config.toml
n_layer = 13
d_model = 192
n_head = 6
n_kv_head = 2
head_dim = 32
d_mlp = 768
vocab_size = 2048
activation = "swiglu"
norm = "rmsnorm"
norm_place = "pre"
norm_eps = 1e-05
positions = "rope"
rope_base = 1280.0
rope_fraction = 1.0
qk_norm = true
attn_scale = 0.177
bias = "none"
tie_embeddings = false
parallel_block = false
init = "normal"
init_std_qkv = 0.0377
init_std_o = 0.0
init_std_up = 0.0377
init_std_down = 0.0
optimizer = "adamw"
lr = 0.00288
lr_mult_o = 1.13
beta1 = 0.9
beta2 = 0.99
lr_head = 0.0102
grad_clip = 1.0
warmup_steps = 339
schedule = "wsd"
decay_fraction = 0.662
decay_shape = "linear"
final_lr_fraction = 0.0
batch_tokens = 32768
seq_len = 128
doc_mask = true
train_tokens = 198800000
steps = 6067
dataset = "wikipedia_en"
Each number is 500 + 25 x the weight over the matrix's rms, rounded and kept within 0 to 999. Layers, rows and columns count from 0. Numbers have three digits each.

# layer 10 MLP gate, 768x192, rms 0.114, rows 453-496, columns 96-143
461476538493510505500471524485501530484470507513498478526496499480498516507467526471543492500464472531525490508477502508506500494536529503518518
484541485463497511520485487510448485495480486485553504472532496453536463495490526492509440488546484508499537469507513527490496430552507479479526
478500531502479511496496516554508508498520446492453509494520470492495519516497489504526533484501511541507518491536550488510505517477494475485503
475492457496512495529488472509515474487495481481499504495475516524507516480469461515520475473558520486517511501455457508474451485526517487450532
483489509513445482502479506481486508480495470469508497474559474526509486485512495480506489475509504471501500492508544542489531467496505509496480
517495514535486435511467472518528500495480462516551468534504522513457493531496492511524519533527491487482525517501542497532497486514482530514486
470455484502513518501497526545540486484474480531501461483472508489442489498497480503491499503463527480524491500509487490516524513516501526515532
490522507485513478529531505444488504475533522476473528481535517497504520474487532472500517442530546495506531480459490512506531437454498479462506
487489529438519511491482476506502491481475493473527512516487464510500537495489496488449527469501498487487472540560510497512484518474510504504545
427470536527569483502459528503514527523474514509487522474439454487478506502508528539520513513491508515494533481521543497510488495512495488547473
479497496494511493505522483493532513481507568496515464504527476543455500517465498490511494495508485461516502483527492503485542526514472504528507
506474490519542509482534517492503508516521535520509504504493507482529471473530500482502487485537509525506492501544510535504527510520508511491460
535488502480458532498526484516497506545497517482492497475456447476472483498502555530493551488504492538501473487479477522520491520489501475535561
494485447477487494500498485535534488497538480501545517525465513517480561556509497500496521483548487505511556456486506507510465478551515485494511
467477535492506476487536511501516526471507477491481525483478511492483525498516548480528470517488518472470526508514546485505480493508464512500527
497487518502436499512533529503510534544461458511464507472473509517515494470524512476491497503542484501495484461488527522491469489491500524522475
460529487473473475480526492494501492498521494519492486497502522477448508510441484496491558492511521468514469503524466521508495506471523500530513
468476483467485474484545520500550486513503491517511461507511528496460547530542477515488478482533481544473467481484513501470455535531473500504509
514489527495505507519521514538497566494485490528513474488548449496490477475547527523476505470580510454518506479488489479514552505491490516485504
499459497517521511499441513485500492504482454527484539531491470538504481513447499541519438505510532537481493469479509493523505502509519522491499
457475526560496466495524509509505460485488499492479471498484471435503514538470469495512475550486505497493494560516546520509509451530513516467523
477445504485518501498518537502498499522505456472488489514484493517508505491507476486501485515495492497461484494469492502526524479494498489498505
518526517524512504543511471527519517500496478526478511478499530536453492514490505476506470475511506506491500551495472502495534511545501475529501
458478520479536501472481472506473493471491503519512503531515518504474479474472467505517471492501510496510557461488527525503497493555499515509498
522459526495492469525485523465514467489471522491473519492521488491496471496496501555525469517493460505463538473450487494527502501514500476487477
497483562512515527477486533493499540491511493482507454525520481482542528512475453487480504453505487523495564480506502540507521537485510486498515
505506467473504519504503478496514491526507521508479488554472501498469529473536506505505513524503443505471479476471512495499465527539483491487488
455511501489478493496494525460506463494513505522487497506477467508432511463501501493526463478511470472545520505499481499477484513489485490561511
510502483512469550489483532499485480443499471546512485488469463501501485493515481487545472514553482485571530469530514542514524478524439513529476
479501510506502502511498478472520538485488477524485483458520498518483499526480507476499474477499480528507511477513500500499485455501503526509485
501500546478500522486482497480521491511496482512464502505501534469493501490477514468524497522475499508547519503512496501498521468471505489475513
529528511460491471514479523519483513496538463499486502463463492444521474513495524512512481481518499487507500487478521500561522489576518483520511
477464511546524528533487537511483473522468521499486478439492461487503502450502464471493488515463465494489489457484499528493488510487494550513509
462481529494473463511514503464499474530441495472521489488473461477490480473501501476475525513472493507494459507509501505510527534510532505563497
505499556462482458568458503510488529524517516508519433528509499429521514508492518462508504497495536564523554515486511540524500531531492517466515
482528460487530516458506523473509499523516499481501507501498501504530510489475505543478504531481505508501531510483501520486485507490460499503511
457490480480531441489483446508527531522469498496474497483478479520479483496513472529545499513464514489497507495502541508503484462490492511543529
507507483450496514462497471477499483510505526509512502507477466491529529509475470452497508466517516447523498516474472453490526470548471526527520
543503514509544457521461496516487527514509507508524481518500510477472505481506498495514502491488500465480512452478530510521490513476500549524526
524457553509476468474483493461487488495498509536457498472515530481470521482474521495545488510503536478495503504493486492521531510497493524507467
480482533527496463549479532512453487481488527489538483466505502469488499504484570518508486519503483512541526490524515517516494482447505483534493
508470532502497461482479529514520502476514495465463484493482491476488536505476451441546526498488494517515508478502435498472468526536524507486531
471477534549547475521489490531493506473445515463465467522529500466509471531521556521507562537511503492511490497466482534541528520465523497512542
509510490493506483528506540523503476476480526516480507470526513520476497503507499484458506526513488482506473487514544511525477508505505497496509
# layer 10 MLP up, 768x192, rms 0.11, rows 453-496, columns 96-143
545514458437466477471522502498503455493509496427547461476507494466502550531496482499515510476495498514528493505507468512478475499512486490500535
454469491508529485531518483515486466563467538492506534519517465512511443512494500478505501476488524482498470486476502451488501536531514517535478
507548487505509468458495503517487521493490525498554510483465486520514527467513540532520501510521490527497482465482446519500526498503490454503511
526503489555495486550487487452514516501511533473533467501477506494488506471465512482494507530485521483481497485503506522488491473515500507502492
499494505445477486469479488517497493578553497509527490528453479483501520490486436449527504544465481482496445517495508493559467465507545506512477
491527499520467472465549546507503484498470506528510497566523586469471459490486523526483491513505509482521457455495512497537508508468492519524485
507452515467498531519477434518525502499517465554515459487516492457464461492543498497482506554506507483521496515510533520507474446507476496553545
487475488531432513495505498514486463503505471430512504508452513486495474540461524548501474474502494482500460547520494449470487580496547508514500
534502514510563467527492473518511524523572513495486506470436438506481482520519521478534484535508471472506465533483523527540481499514470542503478
445505499550512504517503495524504478499499554519468500536427509529500488520464550481471523513512486506510497467549515479505511507519465500524479
512485485498491500480486480455503472547451537517486522503502498512500535506468532519484461521507438536492461461490470511512494485550499503510528
495485453491517483523473513525491463571508494475517503483478532462499562495504451499458548491458489516507466488524497514489484494530530507516509
479457494481510519469496501508463475520457513481482445516460509514533506506506454467551524510518493529439518461489469463466490536543520475509548
497476502540527496501509536466502469494519474479503525510525517490513516512494492464486500482451488454518504508524527471483500499483507534466485
549459499501517517516520507496496489482526477515500510532576468517508509465466496526515517563496465495460502505496486524480515472458494514512489
528501533451493508480529522556526511560492513516527521513513529467542466470461503477497482527501411503512487490512529510448499530513516485504501
502520555534494432499485466529489510507505514490512489509518541504506536495491545476508498485518514503493508527540486488496482484444503519552523
473490475489485548478487505524514477524522492495493515515506488513484506480475524512492487511516536516528501575484497478544477470555515498495518
513503447487521544485434480513504516524465524484511447507494469480464478521500481554495490539499556473532512543466530498542489529438517526540489
476504464502456509498502508494459489490510509511503524516515469502516480509505467490506499467498508500480462439491480504527551505433497512525496
517497496486459485490494465483501538438519535474507471526467497509514503474501454455520489457521520481483514522460480529504533524520462459477499
506460514471512495470501487487511498487491483541461533502518517560516521488534507505479483484501498492463524491496474503537539490521486476474500
506508482441487467501525476539500463475539517479491532535503491532499500534475492532490511496480471481516497467481472547508496491449500527489472
553491516500516503477501496489480491462497485537486503463496511488472496500485528471532523485494483526495481536511522469505484525489508470469521
541504491511501484485543481475461525500560495501506493507519449530487493545475530504508472478551480476509500505508511531472484461516469456527505
459511508512485463535522489503502543524474492497520498478461511551501461514554508487505489557487499481476505484497519507471550509483504495504489
461517479474484486487490420527493481485516496524498477543472479490430484522514520499496563473445502463490480494532527515511532477483456495466477
517494534502479515473511516495497471507547519480503541509505564517478533474474528551492519480507518506494475505495527486498485485528501489527527
510535513467531508480459516491504477507538461512515522494474542497544513514494452492447501486482496487489462470512502477469500493491514478500536
508503495486479536519450493487499516497508502514449510514491517503526502511512529503500483512491548455535469498513489543491486540530502514499481
496498504463489497516489539496514473477490515476517502525515468524515553494485458490462469490555520506500524472518531492481494536482508498489477
526506493491529493529431507496517502506506501470556490507438509494496513498501488510472487520502515498507505477455508515467524507497504492445500
505486555472505473458479511477544471559474554490491515503486500465456496494488491486477528519545466509510490449504501497528512544500549468470470
525499488488507487514487523507543456532439491505507515527490518431497456492487512520508523503507535481529493511529517516480509516505511494487472
548520488483514506513466524485463506533471469433492488533490493494511481472521523467502491449518548504484521478515553534489461542522512490490484
504475519488472476498531496477481500486493468508474522488527485509449530528511511432481496519489519468478509510518489497506444479486521493461504
483553502494511558503513514529488544508493514544500478487544534517500532549486528476503513462514492518549496480517526525478480460488470493499455
477531487508495524496479496517506498514516477486488484484517509518487488527515507532484501507521510468448476513490514506515464483499568520533503
564513514512496516512482488505513486498480530524536481461523490463471478495476504532478511480490539481498488464455525527485495535504499507507511
476545521509467506517550545521465511519513461496476534532513503480491462523454491489504465512514508563502506516503489467498529504498458510502496
507527510527487506464520496489473486511468539531508517525508493506536500510496506503463504460485478491546530457487528484477517524448503520470465
531551498493488497479489515508481525470501512531542482501504514533514501488520530519518478479518536532506461481495466507545530527467512499507533
459500509497453528508512510533521510504492490469494505511477511511491463501507489506490512509466491492494458509469488506491500491491515518474519
547487498528519536537505514534509494485472487472485491529484454492513482513521470527493541519502545525471508486519478525507496507474507491495508
# layer 10 MLP down (transposed), 768x192, rms 0.108, rows 453-496, columns 96-143
494507474514495536512474520527501521496522529532478500468494522485505485521506492509505488473485506486502518475520485505460506495452486502553506
495519531437539500519494539509504486521486455502511482509528510507500499478523474531520537501501504517508511497496515558548497513456470486475468
478525484524474522527513499532522477472546538505495493499441488484440498528499521485475510517500505495476486486505521500470507474493522490475475
477481472493530507491524500501502513492449507467489495496503497532517500439536484497498486502481497464511507518474483466516485511562478514495487
524512477581503496552455505436459525478492537524509537502490507526520486488472459480517488511505469533472459505480514522519487513498503488498485
506488500499507505498521495514475453451498482503510475478545492494547461494510463491495468491482519525505515481486511464500492486494552499501485
495513479532507511505506548531484468489554454482499537501535516497526501498514512510511517472536523507519490488503470496459497503471524546508496
480544502557536510489491497539450518525505492516506510486489507507498521497466550500465506491544502490480459540519507501490494526475503492493527
533507468489476463475480532509522494510472526528495471488477491537511532510538526495485497461506462514498522515474435523486564486537529536491478
505580499507478490505525469506495503488528530571485504519503474514555507474509451503490513477484475547513529461510497523516517486528521494519529
532488515526507501482499489482493508504516506487510502493450496528509508473497496488492500535500484503492524473498531509491510489507511480498480
482527528489486502486508498510448495508461497517507483485487483517485486507507530479490458525524529476507521500499508546496506502469490460516501
472467542479446484542473535534485439492500475514496508494523532493471496489495494493524481505475488461503489557516461511491497455498490485476472
497532509457509469506521468502507451491488521499493508479490481570510469510483509495465536478511480508479488501515501506531513526521485489470512
536499473481482523494495514498580473506513470459535493545488465499511492480499523496522525569539538531503503480499480554552465509511493484444451
541537497515508539463519451496484528513496503550519489515500459494493478515480475512454519476497486519484467509499539500473502515481545473516496
509523490475453503480480520491534495517496485465503462505490530461500506543506514469533495462522489499496492532523486512510498481476513521502510
519484468457482491445502489486477519496471515526529498486489493509449519513514524475470485473507465493544486508492487535467513524493513480516481
490499533532490522475479527463523473516514507498473523528463514494521486492518486509508553536465502525506541539487496525516477518497464504503500
538537495475489479459490537511477469479503501452515489484485548477503549491530479499534509529466491473488513482466537506513519498514477487505500
486455490474467501483488528536503494498523512470500476556482537544495435491557520551509490487489479507499497477485522485526486537540476494507542
525509532520456523510475515499537477488497534458489519517479530505518514509469508490547508500465525507481447510498516525516504481501468501533457
487525480477481492500524472491462558500517483494473460522503568502479483510491503544503496461485510494503488528494527476515464501521512492494474
494497524480491500486504530504500501498484528494485533453543537472510475487493478442469490465480515489478561512508464485536499506549469520489569
529492530479529515443497476459457580530514494549506488493449506499497494499482530505523470520514525474530509517512506510528503494521519528497506
476510510510497494533511508517547497475494490463465480486523483454502500518513489465500500487499512520527525474529530498495521494513509540523507
505505457497476485502462585527534506492524499482470481484481529497481552460432495513490494514501470481513472493504511507467513518523490461463462
474513454491482481481478510494532540542448516528485489505510505472544503485523504478505459487505504528526492463524510505500470499502507478538485
489475450473495500512539543498506492499496500484500527497527523512532497467513522484496500531510490521465519547520495510516529502484520487499524
526505515504517520522502520513563490488482491482507479522467510497460468484519504487515490518481492530505545475486476486547507448517517503505503
489502453497479507488515531542479489504523483514500497469504495457482505542514535492505489503523525509495512537492535483502473487517525507474524
499495531481471529509512477500519512468513517522468507496466483499506480481513546473495539475478457497507524506474497526516545563481453552467460
546497484513494496496484463482535457541505536482500508499501502484474522499529530483539513517526495489460481511519505484526532501489485519491497
483528531457446499467500522467491532489506487509535480485517522499487517498490501503443455498520492523537509503513524482512525486495480503489526
526489515542519488482525522541423510486488522483511521479502518513485513507547502500508478552517485524497498504494502463501492507513489533488526
486489511492499473514506533502554510510495523494493521512549536499488460494495464475545512483486496520511503516519503487465547504511480511473479
498502489534470501510501488515458486508494464501469448541522559511539498503518521477492440499506520541497463500474509495550498500529527489505514
489498497509504550515460516554571491505499487556514472460504470510478501503521498519487535469500516485509500501481549518474468475521482508510570
482520471496507489532488480521553499495501478535489474519518488458552483493521518472519492465450492515526518539502506466485487498512547495450502
500482517509537509472551492508562465491515495488510505509533512520549510508526485507518473481529501498548486535468490494534514522484499453527501
491474542541475516544508510487477514460500517539519518548479483473549462519460482518466506525536454514474501462481510479468490496479502483488513
512520494474487510462468488515489545488481493487497497464472450468470517492545516468501455484484522487511497489496491511510501558476528483486489
509485475505489492529515513517479504474473489507443516464556494476527471512504526519539503484511469493445506500542497480503485522517510535514463
465506504483487498476491503542503476479469523472502516481527507443502477496478532512538509510457513468506537499482523512474496506501520520481504